python train.py --n_layer=15 --activation="swiglu" --norm="rmsnorm" --positions="rope" --parallel_block=false --schedule="wsd" --decay_shape="linear" --seq_len=1024
Each number is 500 + 25 x the weight over its row's rms, rounded and kept within 0 to 999. Layers, rows and columns count from 0. Numbers have three digits each. The size before them is the row's rms in percent of the matrix's.

# layer 5 MLP up, 512x256, rms 0.0876, rows 166-202, columns 0-127
100:473446470525464480506517489482450502505465477503492527471475511467475522496513485532458482541546490473460521474526467517493479515528498486520514459475512450539490502542468488495463511503525497514514514523492482512454531529491514517528490512514483462499497469525489463498511471510479523480529489513511524494489504520514498543510541476522506441502499509535493483460487480462486500509497
103:499522497484500471502490486494495476499518492517508453507478459506486512470490508500480504529513503544466505473474508516500458510513487454464524515527441523503500497544500478495508532485478522507552444473442480522511481491508480472525452503474499518565479528455423498474490515529480525509535533514504468444522465496495517489540493508457544540499457547537487493476488498503518505494484
098:511511510490449508499505487541482485458473493526496512530502495507475479521482537509508461504496531476472503507496504534487495463473498494460449508528470518529536541487458512504497507462501501497504498519510472449496473542498485484500482522493501491467487507511514483500493472475522489480495445475494505476495528497422519519508516495502499499456504517533502485464485506483513507481474
104:523492544543484487498519471526536554497542526519481478530508506496484449545502469508473525479492502530533497541509490522526495515502495462497507531551460537516537542484541491488494517505546482481490475489470476491509503457531523499480517560521514492535508560469492524501514483514525540521495490489477486517509561500528505503518535483498511462533568526484536510523493516492466493491490
098:491477505477446474482502489514460469511465480495510492509503504538472503521477543476483477492465530523514513528440523541537502509453498505491517519566492509499491505499499511516521524503477542476486476477513523471526519497452487537490503531479526513534475515513484467491507439478513537481483522484508495490515512490477484487486504492511512527482499476531481526559543508537504491487546
091:539532524501471477528491533552487465466510468512507490533502484487489530520505501494507549516516523477502482472492458496485524525511551494484513480508493466492458521448460541500540521508490525532574484459532494510466539478490468456484481516477480507515503474527477476530496463478492465531494510503455523533484504518484460472526517487503494522501520492495496470493558495521540475514480
101:513540509473498544523508490510526490478495511494453471457505518505528475508480535519490532494521497496528475502510544474525503496508566532509535475512512505495498531541506494478512514515480545504502513528492487521498465479487527487576461510526516484458486505470526530478504488457495526468541465473454448489465534492482541511493496494465496543499504480429528506462514516503462500467509
101:507509547491525473471507547520469494524528506493503538473487538524488490562505527446517446468497492500497522509470499516523482522495506493493487511464500468484489448480495526512493501506516453464488463524489496456456474521516507528505492521502548490500502485515471519540522476512476569517486518543491492495477507481501477490492496516523496499452454477475513506522501476516540544479528
102:536545476485511514534497536501486500515467475469525488499462512457493497488482510456517493536470491461506421521524521507483497489491528522506480534496518508479497488538504476462512474521474481495443504491493494477485518481487523519501524490464489501447464530487531504477470481531497506500436509516483538501516489488494513502501484522456487492471511508459490501504542526495492480499466
097:471514512513523455523536529507500492548525507479516483452516517512517474532487484506512470467487458499462476545448488485509470455516522499488547463522517522519517497533510510422498435543492545488536525472463549503459530462507504482484497496512534479520488506511455460522500529489523496528514482508502489494503528505512537457514452529517512524531540469484456485513485468494450509513489
102:478484465512479475505505512488512526463465462507460518472519530526527544513519513510491505509436496480518476475498444481510480493515502521525512465507518493526511525517508504509492444497513493493456513534552473480478513518492480487453523569507495488529486492499538489477503503458520497551523509527508531486487492534475532506464534509499475491489515458501479500470501492502464564493491
105:522502521491560489522510481525524541557494555479503517502469505445483529529475510489519478474494513486499458483499507545491483486510530486489533506511507547525502488498517468463473528453544503516539546550527471534517528498494498531466476514472487538489499505505500532499466494521519484465528501497499505497542474524483495495486480472497487481500470490496471500506464550486483515497566
101:518497479534538523462472494531543533501521531478476552480512472516470474510481509534522538514466458519499532550508490520501510509525513515498507532502501526493531510458536473528485510520502526452486552515503445440540548507500500492507505488518484507509506511490547490478515503493537490488464485567507520518512529467479536516530482508468489548506469476491481524546532477494518502543491
097:552501522482480483485403498491507488503515520536500463530496521496497519460481504547513541488499524476515523520533505510518518504498522526499546467501466492483530522515528479506508474546495495503470499505459515483478508508477474502497462520456496530500553511478494519465482511471479537451470502461537459483534510475500516505467482504470492488497490475468483467446523503486481466482480
103:513453477524463473521505506484515493495492477545524487524471522521426526488519466497468470573490484503496457493522474484571493514513485515511489513501550455501510497500525519514522487483509513481493497519520516537442532441557534519534511533478524508466469511513506517508468527507484509462546529509484488508505510549527511501474522519503463508527481486538502496517508505461479516523494
103:486485490508555494429498487502468465528516492448534542492546517468505500468477464488488532530502506498529505534509492529557547425543470503503495513512487503505482483469493500469529471503540463491506442503454485525492513482530509488503528498500431507527521486470424492494548552449453488488508486492485497544483506493483538472510473487476540495527474509523531487520504537528508494486521
103:484494475484486519495498502499507477486494505521490543494515471522529478452509519492507499487475509471503530464480493482467488540434456493483465529515473459521537475494506488482526527540510489549509497538535502509523464507547462519522506501555505491532465468565484544488483502543493478502559515497503463500477532529517470493533465500456493511497484481488444494504519505480512482529497
099:526496507545500503505504454485502488484488508484505516499477554504530540554485510479514565500536470512513536545482542516544502461518488519521490468526485440529449544497495528536502515518498489528517499534519543493498516531520483502504484547499503481519565493488520491536528506451527460482480571487437508500556508480503469501517516466474511444525503457553514492476537446461479489507496
103:480530485539494504492488512497578487540491511475481490474497488544510511468494492459507538497530497500546492510495517500463504486506535493506521464451497454495504507492539479486492506510454484479483495519527508472527509506502513468512484539481460476474466498478458534499454516515446527474512511479509469467490502516516467462539500473513518500550473507476508445486550479498489533525502
100:478473485508539509479540504485513530477531514504459459501512508511452500502509498477494482518493468517519463483480503452549535488466488473490464512520492521510501483461481444495477486482480475515557521498485485497490497474527462483470500507519488487536511546528460472508514503519484488489487506512506492519522520552504500519465495535571513475471505542482497473511481495487520529481508
103:511532525468514479477496472510468516506497493472491475493507478471464510483521490505510506520548500496543472489439461467474496529477504476456488468508496486505530515547497503491505511505472513470505502502478497462476481513502467511545490494536509538493483545523524524503480473498447437489452504463463487528468467506482510483532506507482521475506465485478456452531518501520506528517456
102:497558462520544516509482457487512476503494468512491470485486499545531512530555512464507517512500524487467498468498447504512539520494526522470520517526503518493508478518489496470514485494506499487489527544470500480485507525486527527444517479507514493533488480457515523495529516507512510457518543525556487492505512508500488534510437493458507520548507453551499471497490538531503534515477
102:499502547486498519487517447524514522521497457498494500495482482495474511509533486479490488503500488483459522483500513515416480463517474462477504513500473514495477518514536534532535489516495506516492532517470518527517527507524494520510520536497474490549506483515522491493524469465530482493494466504498470484501502514494487518513580518497523483488529478529499483499533424487489508515474
100:550472524505503532538520495513500467468481513467481489520506477501527495495441494503494533520499475561475491508534528512515503484482543514495546523494489526574497473482481509541539510497516564470526452483476524494478468484526499506525499505497529528509482497498518530500523502478476499499524536497477489509462489542570523523490416509489533491529489520540505486499476470488520486463524
102:524509507511493501502469481510496466538523487440502498449492496477480488560543484516534535535520522491543440524502493463513480540457444530461536521471440498487510512507509488498471536473506480524508471487517502482497496510477494503474507497497502485466555501513482502501487515491531514522527436529467508480502511496487526479481508505531458490467529462510479519508529484540522487528507
103:550455512477494492508516526497485515503480470540511527544492507521488477486485484471535482519482452466487534489481491490506513495466497472574499450541509483511476477457496496453520513508517514493504509520474495566504516507523474523495473478519460506515475536450533506485488506469493461479472481483507527514517497494506488521512510519513531448478517486488482488508497520506527476501506
100:507521454506501470444505507504467474479435524534465507512534479509517496467457519488505451471508485469487454467494488459465491528472517519452514515484507536520487516559512491488513524466479517566500509449502504495493508572508514510505464493514495499517502554496519498479489443504521531480512506511508523501486499496480504459510491512479448506461488532509485500488478519511527465529513
101:452520534480522442538504488481489471542486470462533457492507471516491499476470497531497517498462458467484520462495548500512510541523488536511474475508516487489508499470502480511533515468484487529517526471473540518514529518476507483523451468485512501507492502503518535525492475474546501565489472485507511498502475478498502499550560510495510467453476542480501472471484526471494528516501
101:507484558533496505503484516518531496490512536491447516511406477487502529500503496489475503522528473486457535495530518504514478524468475487515542493482539502563466481481462513504513518513492509481504518507492486523502508492530488543510462543487507508526504544481517500488509486493554506539471504506479487526462525554464456542477477468493501493498501495467485520532516519488502480502464
093:472505509457500520508477485507526474461479530492528468479495513509489425432504473515508497522509515519519455541478468513486501489453474518487487507505481474530524524524531505481515484487582481494548534526522479542503537490510477511500491507548489506499490509435528481507469513525513486516552513485515486493542488545508449503523527491487510491512514477490536507527474486517510520524536
102:520540476498503496484497513486514496498486493504477475524492543518484487442457509512531474503492480459484502518502432477490497470501515499498523431483511513504486513452506538514479484521500499503510528518510548478514544490484502498485494430497478492509476398522495463478500534479488518504496505508512517532524484481447505522509531488511491512511529498510497511552506540502526521488512
098:518518508477474484493481446473454507489469510536509521520520535517515536464518505487502481544509532517513521481494527470528433487465524555545526494456503447532472517497495531507473525526506510506476500478470500500503502500463482483515471525525504478457494526519485513509528494545487470456546505480501529491524501448473516471535505524485519490553458462501515534455539505520505498522510
098:488526484476534497482477496500500508474509538483509445485528527523492485490483483521475494541507497478486532509559511466470502470492451531453529512538512518556482494528480514487477531458523483511486493468514480524529527529490509502466485498540459480526468489499501482453466504504509473521478471487489480501503512519491450533470524498491518501501546495531524486482476530488519506476472
101:466515501467472460482531527482462460521466452519510471508514491522523471502485496513504551496531487533488526500520495499506481523512534505497521486443523506498474532504481459512501518521517488482503488532522464473537534519495469555484504492517479498526501538499467490501520479476487545472511542505537470537464472514496519544548518533486510479449527468510541527481485505542539516509494
109:493486519501512512466463504522484492517460438507520516491492504530512457547498580510460483500511468474516520525526513524467494474478462474538514538512497519486490505534478524516481507477476497489504501482503487449464534493527487491494500482496487480521498508536517500473474495478518521544467495534485476522487508481514538470483526519504493494487480458523530540468479517486564513478473
096:507524517496504552458497517453515512528515457464473495443509511477492544462496514520498452511456504500524462461523505481517517463488488464493533546532468460533439531496474483492448504464527516486513496544499467496519514527484484507491497483481547482518482550462490518520498539483493499513480536497476491514517507469517497556507504491508523533493455534520482512541530501514508555473491
107:548509543519506494521506498486517484514535507492496535528511527498520496556454507519533492508566501489501521482448538517505493481498487520499561528475515512486477482502527450509508531491466507497513464563540559505483468432489469526522483492496468513495485513517486459504528483495485531519491531519487505498483493517506457496549507499485461486482480529473483539537526504485497462505482
# layer 5 MLP down (transposed), 512x256, rms 0.127, rows 166-201, columns 0-127
099:456457518464511483462519454521489484476471482490473466504489527483512539558476487554489518456524558500493518519499498547487453471520468551470484535534517496519486452476521501462486522522487503500523510505505516507499505501489511523540515514473474477526532525480497486488501486484513495494518493541527502513519510493482495497436521482524465506521528530468549521503502480499474505520490
104:484496456522499482446491486492508479556510506481478541506485515506525511520448493508477495513478516469480500490496515524504526506531536470509506510478501472487482499485512544472509492475515461515481484494488505499486520454513465486516473490483495523517495504547502515459510470493480516504513403488491489537500536474530494532541499500493495487496490486496536496505524525528502498524517
103:517493458467522494457498510509466523464514487553508525489491502494485522529455493485538510480490494533522517507473457504454479498548527530476489472483512505509494529506518500524562519508486486488508471587539497492531513497457555517508527521496506484495478484540511486497518491505484461493460491494538516480493507514486488533500535481535451467456483495498507509495542493476492484478501
100:501504481522485497479488483511509468482504518466514511477525476492474505487457487498478480486472492492493480452533483509464534465474517496493505529492518513496453469470480477498519503488517516516478502475533522492496495497479530512480523494495497476503544520474494494473522520483492527522527518506498474522519496551463500462509541529472523524519491503495499490484498501469486532473496
101:509527470530517514508511520486464513508481476398518505448490520450480497509518526488488491500539484488480470508532516476480487492498518518516489506473552518508485472508494472448521494462528515507530450550492496451479514483517525494478490495497557488515531518472529499526478515517501514479482534524521512465488500520477512472507522500456526501550485530521512478559518486499524463506483
096:481531496495487506517541495471509484485492487464496495533493458475517514458505461458507453510491499531539469510480515529524442519515466513488505507478498491466514566498494464516476512534510494522480523532484497479541479510521535487518527552472538523496467495489535539458471549491500481533481493537495473535513447473508499521474493517494534517522488502519520463499488482510456485445520
101:497518508520486480510482455456538486532496527516441465499468502525482473497448509551509497511534483473499508509505497524491493530445534545522494499478519539484466513526493500451558491532509500461534505479519498534528468504479457505479488466499462481516487500476530529505483547500522532448537490451475503497468523484499527496512494515470495477517551508474473542471487503532506506500517
104:502513537476517478442517462493503464543498504477487469484490497520542517473508501493507462483484538532496495536557496462533451523530516507554487526476523510519514500512466514457531485521548525503461513492466465501499468447496465508499467496509539493513492511522460528483517502520507523499515521483517496467485540513508524464517525523512515496430504504498479498490507501520531491473467
101:526542472472505490532503473497486519481536503453493507483537518506510453494481484467505491526504499512482528487497472494509499528484430506514474492495510464473509459522487487507406535459509499506471502479472478504494501468477482463497510497485518520498521499499503452520525505491501501491494479497498511503503503472543516449482477550491478509501515512480517466493444470512495518513504
099:453516501515482500554493476511492433502534480526510501502467517513484483470495505490513489492503460495461517473508504509475505516524493496469462479514536518526518515490461486525508451500496499490484505514493478478467517540492440506525551526506513492501507508532518467468492517494486497520474534435527508490482485505488511505457474498526471516523519505482500453481510452491516515522504
099:540548479515474500498491509521531465438498508505482527542469525539505469511534502479555503493510509450479500507513502493495486494495514490526529492554524507496456482499492506517526538536520526463518505524564460515491498451460495533504525490503507497472506506504500486465455502537507511541516492513467479518511474506531522485508483518482463526557479436481490540494480497477545517470507
100:529479432532486517476475485469497516505496481507474535507489474459492489478532506505480474511464503499502479477536513512469457514506470511504512470494514498493454481498529532477534470528486543513478547503489513488478503487473477501477506519509545486524523475478497489498541554542490512460537526512489452523449527494508532516521487496505507478510503502493528504458550454485476470514498
101:538512475534463499576495470517443523525495477525507517522487493431486517486511480497456495508563491498529495478537517441519460490484507460532478516449542524450524498493469550504514501483481500507492491550505510494456482516523512463495502511511477505489501461487438474490477507484484515509469488514495481528532525520527476512526507521469481476475513541502485516448476523505544468483525
102:533531506496500501506471486485535537464524547492506503483492473478514513514474505492540495495525542485483476518486478502501488462476523485490535477488462527487520502469506498497542461533477452459506488486525482495532478556470529518558495492490487472523475514522472508511441475505468528512488499498481492460495529439528474510501471496493475474504506514512513523515481486499488463536508
100:508514468506537541516489514476467463478468548490454481479509483457457536550544516547517527458538537500507518491494507508475537500453534474496521505489520481504473482492477448516461517519536537491553495452469466472540527509509436517479538488500481535491500513451466498529477476513503492517513483495504464485513509479437510462514523475564501508480511531479488495499504471495495523501508
100:478497479471488504471510494490493479501511476496527509501518492511477536541513510480456492468482524501513469518510529488489510446464520462512477534469484506521515494487492487518484521507496520487494477434520486488558506482502449520485522529532513549571503489488542510528492484507513465521519540522506464485447505484496520502462516486504506487477498544494501488556476496509491534461518
099:472485415510445494495479537489483521522474478477513514490508467528566490522518575544487521495480480492521530489522531511486476539508504505494480523482505485485487499511524493534484527519458485497515496521522483501522521476513499494516500482490468499493449463497544508527499529498496493509526484515476476492452481520510510535483502501511564536498505507519518455517505509523514519489505
102:523480476452506445503498506534486561546506513515466490504512502471493496465491525470501486469521490451436487514563464517474494484494476507516481557475565519479500506440524474471463490494462449487515483508490511486470510496477524484536493507477497509499472501476486500485503505494515504484504475475514487541446501484497524485513472492509515520514510503475472459496497513501471481535518
097:555512503492485544526491524487455524534514528456483542522502497493491473501493552476497492495497472495506516462501535527501523487511514492499505456473496476517487499527508462516513551536516538541482520487514547487478500473488501487469491541471479488497480469507481537491461533530487505488518462482491493473483469528453474480499527506482552518526510540512469455507496486558486480539485
099:502510473533502491487533522477528509508521497539532468506518528487476485523522508491499470474485513505481441549475528513469518547505543498461517493512474510487488548493521491497515463480411505489479510511472521517502491478454437490506474503497501516498507539551495494517515504536459481487509498490485477493509505503505519492506518515535554489494496498498483487507458491484530513488493
103:504506505468480484478513490508507446513498518527483527533532478508500476514477501490515510481490517532478509510504506484496479472499504521482495479466488487542509510539547478462509492502516481531467495501544520479508467589530501512495517472456484496515446485460441468483469510495502527524474492514449532473500472508513456483499470523474509505470499509461532495483527521508508525481492
102:493490470492529520504536499555493466515494537527491497523510470486486512486493496514532522481525469506554498481455493495504478518563578509471503554509461497487502495498503511524510539527525528504530464496490535537491518506525493468524485561474475532534511503491443496468513566457464490522539484510533513522490508474506512490512534464494509522499471493482473484469525490472509453499453
098:490507487500465483469480502498522495479516514501493499514512525484495472513522489530528501500518499529504512497469473519531506480481479501537574486478461466496511527494463471474497464502480492487487470522526454466497469484477517556469483510511522489461478471485506482486456555521473487502489489503463507493475497522461508483511496503517501512522522536481505519499473490528492492477521
107:495486480487472548502500441488490502508523497529483506491496454534535512466502500493480567461509500468504528492494525495458501494535490496537495520523523497517502522424486492535553490538494533512526482490525483502454476493488517509537518514501477534492509507483534487495560496487459503514514544541506507527498470490507500486504532497503522477514462476470503456483524463515543472482521
102:476495492478502486495511503495501511525511469506527476472506507493450553485506502518482513471517468524498466528513565541492522506465518531515482499510544549447469521453493497485537487498502524530540493488478512483493497502472537483517526527513510504483480537519509514480521484502500473520515509497475520456501517482507488525472508439523494527448473543514537541578490499528493495511512
101:461482509495495515478474510462524499482503518467509499519466503505515514491432476503519478497509484520485498508506493536496498514491498513459498530461523517452506549546495534528506515523527505482527487489512514504496489485522530501524488486495533507517474442498500559502537546486496566541499533506514482461478522513517517486462544467487472538513454493509491534516512485493477489512531
099:524488480518522523516502486501491495525529501458481499484494462504479494446472496509515527491492483491504513492551503520523493475494512473494507507507492499498508501502529497496468477536545491473534451512521475519515490476487537439481502471462524459505499495519484508523507554502466532456495491481517497476555441512518465512483491557513552469526487509479496508548493502492499492482501
102:518524503534482528435516503459514533520506495509498491490468549466489508502482512538536519496480515502493506461510491515493534531545498500482517486481528515505503516475496529510447515511538503482487500490502464481469475417481495510497491438460478486463475462513531488535527474521487546467446518488516502456534447522489505524497475500540513516542506520502507564489433510520500507518496
102:536463500479480542479490511484488497524521510499495473493498492517447517526488516474507555510489499477494582476488503457499499484504513508508460499485489461474496475525499474457500484468503494490505491491545502493510485493528522493469491515445533516540542486507532524506473503479515477507488509485508505460508462507504477512530507491504498435512518505511531516433473532503484472490476
097:511506518471487487491484504521488501494438492476515481474466510532491510511508476509476497513516527525486485506503457549502499512528507523514499505444507477547462467504470524518502483472524497505447486492464497491505506488477454485532500525493503514467491471503454454499507500459496554462498521503464476440518543510526482519523472488482535534494550515533537501550488501530487489503483
100:496509488467470516506526460490545514516495481520540543498530485507528462530507535527489485501517500539489469459471498511521456495517492512497493536518479468503527506504497520480501545469567521487493537486517484469478470479513499519509444526509490488500542507489509503542517486510503476502464485497528493452534515490536511494499470542490503499491506506501479497482489495497460494566501
096:526516479495470453507547497501503514488475504446509507482482532493463506543491501456477492473502557460461494523512535474523535475482476542512494539544544493481504464483488520509431485496541518453490558493476510539462495488479501477473530480565487498509551475491530473517521469497483486521490512506497510486488458534527486507502566534496531502481514547521503480496543542483517519495479
103:525509538479519499466538504434536493465462488483557482469508503458533538488461529507489497513491507501538531492514490514535477493467489462471519507538480504486504525473532492457534512508526528523485516507534483506508483501497483490478498518506503472454548571510512484490483485490453469480485505484506540507505459523500502540494505491542477532493499535509440488443501492505491486500495
099:443467538512498528501478479470516482546535482462487487498522511500485485521486453510500470523467533523499521501520520486484500545438502467485508524486511477510460496456526478489480472500509481502514548484514517488489453476508502496476486465455511543494475467504520518518488486520536498514516504512462511498541504525512500497492532496524510490475494474494486506509502490458469496460506
107:524525495514537494485497468513463499481493502506534521460527530494544548530492472475479498476508500489523498502468493491485499487464512480516544493507466497525504542520505487505461496461483489482487511508487505502475505512479523485502503454538483464505501519553476488489517497509470509554507475518456493503451487483515513498493513496480528517493490501548498514454484462496499528528489
099:477469533520495517495534506523459457511484547462491536492503476492503489478528487486493486515483479462473492473465458511506503473502516545510535469489481505536498491472525545483461523487521487510508495533487546516489502540508473535521491477511519514474463507525501499489483525492565498501454458492489494483466477534506509527491466459493497555499537507514493488502446545487536540492500
# layer 5 MLP gate, 512x256, rms 0.0906, rows 167-202, columns 0-127
105:470511508488507513535523479483493501480456495443491539488450538519523495521469479538473497482510530520498514522515516526519504518465502532499488485520526501470443519498506480508487497538481473464503484490537487494527486467494479494495507493505495540519487488469507487501558459457485493473455507508531495471522501495511525512527455502504486491523513495499519494497479496482481485522513
097:505483467477483532497455494539513460524511497533521526500507498473503457448503502532504512517484490487562518493434483509505499491501518533502472508494472460507527498503475545539509494524480518474494511502526520504530497493490485472474508516510469511534504464488516502542474486477517468468465487507536494447488473483505470519552512513494513479512502493511474531523459511514475506531488
099:486514531477473532520496494494498517510524558481492465525531491463578510519479506538477477434486540521516527514431484471516524497434460460473509493509497435539496482527509488488484516516507513485535474482468479525517427523509484531530509446525471501509499515489487542494534534505497545535526537493481513489518522483458496507515507537480515479508484464509513477533460477530484510479493
099:474511483520531526479495506511525464504483503529492519493506461493483480545514512497474519526518506450522550497543479493495519517504482460466511514522504485520529525513527502509532468490470495471541520481502466528499496500533515469466502461502489533486491494490478509504512505472508514571515491527506513519519489506504463555515484540505497508462488467530503539460501497512542540520539
101:514563520489517465481477507558476503455490494546504496521512500545509514495499540523537501473493521481500498495517476450471559489516530514488507495531499500520514509508489546511474508507483527534533528437465504498484490524493495499517466557504453510556535490492461440513545474504476507491533520512529511471481489523505480487509506499494506487480515478505479498522495504495508506545457
101:489495481503489535475440446497519542472502492522514530511504482503533473495479535522473498472508472466513511501487504473514487486478543505556494546536498519526456539519518476511459459509478507511507526524505461508517448438508498502483514459483506485505514495478488533511512469476530521497514541435509501518498538479475526496494505549490536491522491518496531485441475527418498498502535
101:525502525509472490492484519508503537480470492474520500547542526468497506466490523491506513503493467526519501502535523498460493483520531488506522485492480489453498521482512461511529489486498502488459492504507527523503463458502487527506515551513452472532508496518523499522506466483504492480485502466554520551489471490525500487489500498472490440494552486456506556546481533469456531473472
105:542487512528495468482509542500522512486463543494487569500523506460492475475500499518530498533510477520473493547492513529473491488474485476458462510502484500527496463473527520502521471521525494505483483544496485553506501516541515552490561509489527486496490452494462513482494502538490518516509519544507532515490564501508477492500504499535498488500500479533466517507509553467495501519469
096:542498481493515497516513517534530471498503503523526498508533500469480487528516472511463535501506506489528529482459493481496495493527464523539450527459485507509497529526493522457522483477411477462493461493509494514515506492482529457535498520527532495489527502512507520516475519463485503489481460522496510515479504501481520522499475506491442511542488474523485509496515480488479554458497
094:473487496471490485519510508471513524512481492493509482539500493479511555540470518481475480493510477464480480473521544498544480521472509512518510465478481461540460533505533497489536536511507532484507531502505486494474485508519516474494473518500501495546494497501511495486495508443496492533504490506514488477512484475486514477529496501510482487480475468461502436495501517497518508472491
103:551489525521515514540469482530483461465459534535507483547472494516476435518489475479562475502512459499533562487483474520483515518487495538490511504472490468488494487469472486542491535538515492498493498500499505489516499522505449489488443515503486481489518517483485527504461458483523480480490480480485528504542472509479492482509474541431515478499542513477515491508513475496492516523487
100:511514508540473496492501473465504490503481500547515499545473505469521548507499521507460468516485502469478482483527512478547426470475487480516481461477532486513484541495456522486470514476481544486548491503510490482475520510523513482458533513507512471532501473487476471480498523495483519497463466528505566486507528451545489479512514506528514473482505513519511477485459492496547464454512
104:469495535489460469536473561523505523546481509482532494499510517519522472517504493520527480508505533494509472513512472488459488496541486552550515510480511459481461515470519462501512490530525458475485469537546499486531477524470494479519503494483557489460510480532471500506493453450508550498448524468525507492480491498475516491496516489475517457479510494476473520492458526541483485482500
099:487493537479456493555523512498511502509511484477502481469450479533495525466445475489522493525508486487469499484452469479528513526541472497479494467486491457482477492470497484509525508506495546488567448478529499482497517546513501476523518511481558507525460480521505510532501512504491511518525532520490483519499466537467484505539502541472486516544511498485491485472502496515521509509514
101:480528515520522487500469540513489503525457498504551512481469527529498480491503527490443514518521496509516506475522481486531500517492486540490477518550499517495468483545475576458493425464512526516469487473485523468489507543480512535527467501502483528521533504511486519462509517483521527517492521511483471518494516502498528537446501487507519521515493507513478513487457507496503494518511
103:493486492483498528530502452513456560528456483510558498474517523486540508514512519458488483463506463495536519495540530506496515489519531508511450508480490509541497477493497480571546514541483498495507490525515460496477513504526484468515491515443510499523450482483538478508487469505530543500479500493494500497512524528512496505470479438488517536457494537514537474493494491476483472498512
100:480514478520498498475513541501466454496531513513474468525492514500493445506520519482512468504507496432504467501485475487507558532539495506438532489407491510493530479476515466484494491540516499515539467512500514491464485501485518481516498470522505497523490507481463490516450541485507524514512473498449524529460488479507521472540528481456498499482526476522517522527497514499516510512526
096:489484517470467499532502481516507468513531502470536487466518508528542501525532523485550509522492504494493506515489489543471520492473516484508494482520519484530486451527482509527513502470489514495490498485490469502553497508489519536482517493514508500499480492503506525541467503550520492494485494501460507501469520484522471505498498547477468534499480543536503482477491488511509512548468
099:554524451510493472520473482512484501503492543523459501542501541489520453515480519544480553485490520527487500533503511500519457508537527524532513471491510473505536502508491541477490495476505528515471455504495497485473522498526511550504511484515515486538497491494540576463456491456523513511529497494502543483514490471473462527511488474494489452524510504480480443499512528485502484479509
105:453492487466477515485505502512476459469492517477500482505463543503474487546492482533503507481490487504497508504462527491487493478458472530536511514543486519529482472508501501529466519559488516507452531515465470464539486539486512475454506471501530484505480494506514480459489485466491457463487477538512529483492500490523459535525467503450475505484447474464511502486472491468530508487524
107:507500577485492483464491506491479504482474465536510531482499509489489529479508512481505507490481458458507509495491549493518508545511532452501515534494495547520480510519527477556479525571501558536494487530491495510473469521503518489511506485468464485486508493502457484514550447515428494535509495501538458496490524546496528498512492518515531483480532509505501467538509480473507512470482
096:502507520476523487512523511457490516477498487535463514535512495480528476465514498538508523467473495527471521523489487528480480530505512462531572498460493466497489527514447471502496495539515487506527500534506499499483523469519507486544499477516510481496473481476500518506501521508521519489543552542480528522527517498502525504528542509494504420476466533529480517510505536530472490494469
107:517463443510452535511458493496502499462467520496498483540546479514518502453527512476481516470459467499477461503484482504470491514508479510530477508509530471515481501498522519502512525498470488487480503501522493529489498489560537507507509512498516477516468466527523548469493454478529496521491505521482521544531500506516492545534483543504534470498497524432505476506472521502506505496493
106:533506482480518496472545495477525481469513498501530536523492531476533501488511533494490473545504481499488498512490492549466497464516510557533461508509480498554426465451512497481451476491476526528445486511506506509476492525467484515519437480446500502514489518482459499520473472480505496471524467515499470500502516510473500496443481517444509509501545495463472477461504505503510509516533
109:491496489479506465489466466497525499520515487475543469547489529521477453560448523468505477490514511504503531488517534495518442487478497493510522494539528488517507528516457507479506522493499488473491505472497507512453490504493466498508497514506545520474462471511448482520571540472502518502466475518520521520466471485500525511519464499469510491497545451543483529513469516473480477472522
101:534507491471504508505482478458443459523527530497508504511446514476506484512503490504483518492493489497479468506541487469523502473506517546474494486516492476513517508524526496479484489534475487504519518498499484471457503456509553501503446510484504529497497465557526511545463523501488481520564473531543493509521456538512485488472474495525463539513487464482542463498509526474516516470499
100:510480505530542473535491511506486454504521495488495518476518489519491484492485472466502504501482495488520526505434498506518462524489454550524459502492541542494508532481508458527531501527459451463499504495487487540494540496522543507488471523525497508472483504481507479495433512518525441530475495527481528496543549492490467501489509513493510526532538501495541463505537504483516561466527
096:520473506465490467516526479480489484495493471464530484491513542481493493484474510473500499497469521475500509498482495444509447511514493532500487500457502461462529527537534476486511513459506476511492487513504484505468507524490521463528532476540530458523490509459526543518482558500471477485533508481542526465565491494512525508519448519537533486530517508493492494501464506504495528473516
096:496464497510521442489473493520498524483505474504520524536524502520471460506514504497501478516507513493451522484468464467502487490532495490552508472497496508492507514515494545516516451530518544542451499521493479522490511503484521478477508529506547540509528524455493494466527519513493503480524497497561476526477532473444501475504499509472487471545552546508483516521492581486540462516487
096:510496504515519511525529473483547520460470494477507520516534461531537483508477500467503498521509460554497488468503480542522501479507481489527561507517484458513449500496472495491502493495514507452499470451499553491461462461513446523489471455482555516456518454527505499522501495470454506545475505551525471484492496462507489484509488547491469490505549496497493496514492515498519515519509
102:498479474497503474540546472483511506483525539503505523472486489494507449439522500483533499511512528475470487489516415519510496472468499486505516496519483527549527480522518506530500480491536522460533476525493485519512517529476508510479497477496533534496507558519508532491542476499473457495530510514509483507500477528524540533510542477467488501558479540474507535503514493500512533531463
107:484437507528502521520489512510508492505515483486496495497530518535462491513501488532491488469535479476491478530478459500464482485499488496439554513502483467508522491538495535533472477545516443503526491553509471467506512499498516521487519474481498527479506476485525469467502503518498513492510508502523501539476529481549523509490498533421480532514498517522514517537465512537498504502499
108:494448461525527497501446453473505510500492520486476539506506495509541490481488475464540498538467485498514472497517498478525490505478500487525508498514486483522504508503490488488502486492473526517481513514498517516519468495467514480496513522490457498527520540494507502525510526482485474497464466504446453544543499442477493457461503471478501494458532541466489497529520496495495485476534
099:526500489510505466506512496513453513496495487471512492540543480494520510486472509481509485490474518452488515524497486498505503467536490499470520480489468513556516514512508492537461510514501470518512507522481519551495471547516462554474463494502457474490503536480422507518522504532519457501485482508578569485490523470512460526510506509492488509536516509496495532476477473542473498532499
098:516505500502485470474516520507497485475514513499469494546510480486478488464516500499512543519478498486462489506480458483450514535492488471487529469504493504507534471486504475497495546490494512544476468545465498475494502499492491462476478480480515477532466493462467477529509460540530511462498524531519558549527505509504534522514529474573496521499502482520478509436515484477523490516523
104:484498520542485554511448476508502495535481499486516482491514503456546493492501515540528530483497499517497525488516532497520492517478526501523528466473505460489499482489493511508458507503509480487476526488529459530485483510497478482541508524508468449506530517498528510474523480481532506509494510464470495551543458470491464461506493527510478481494482517531491525490457467509494489479489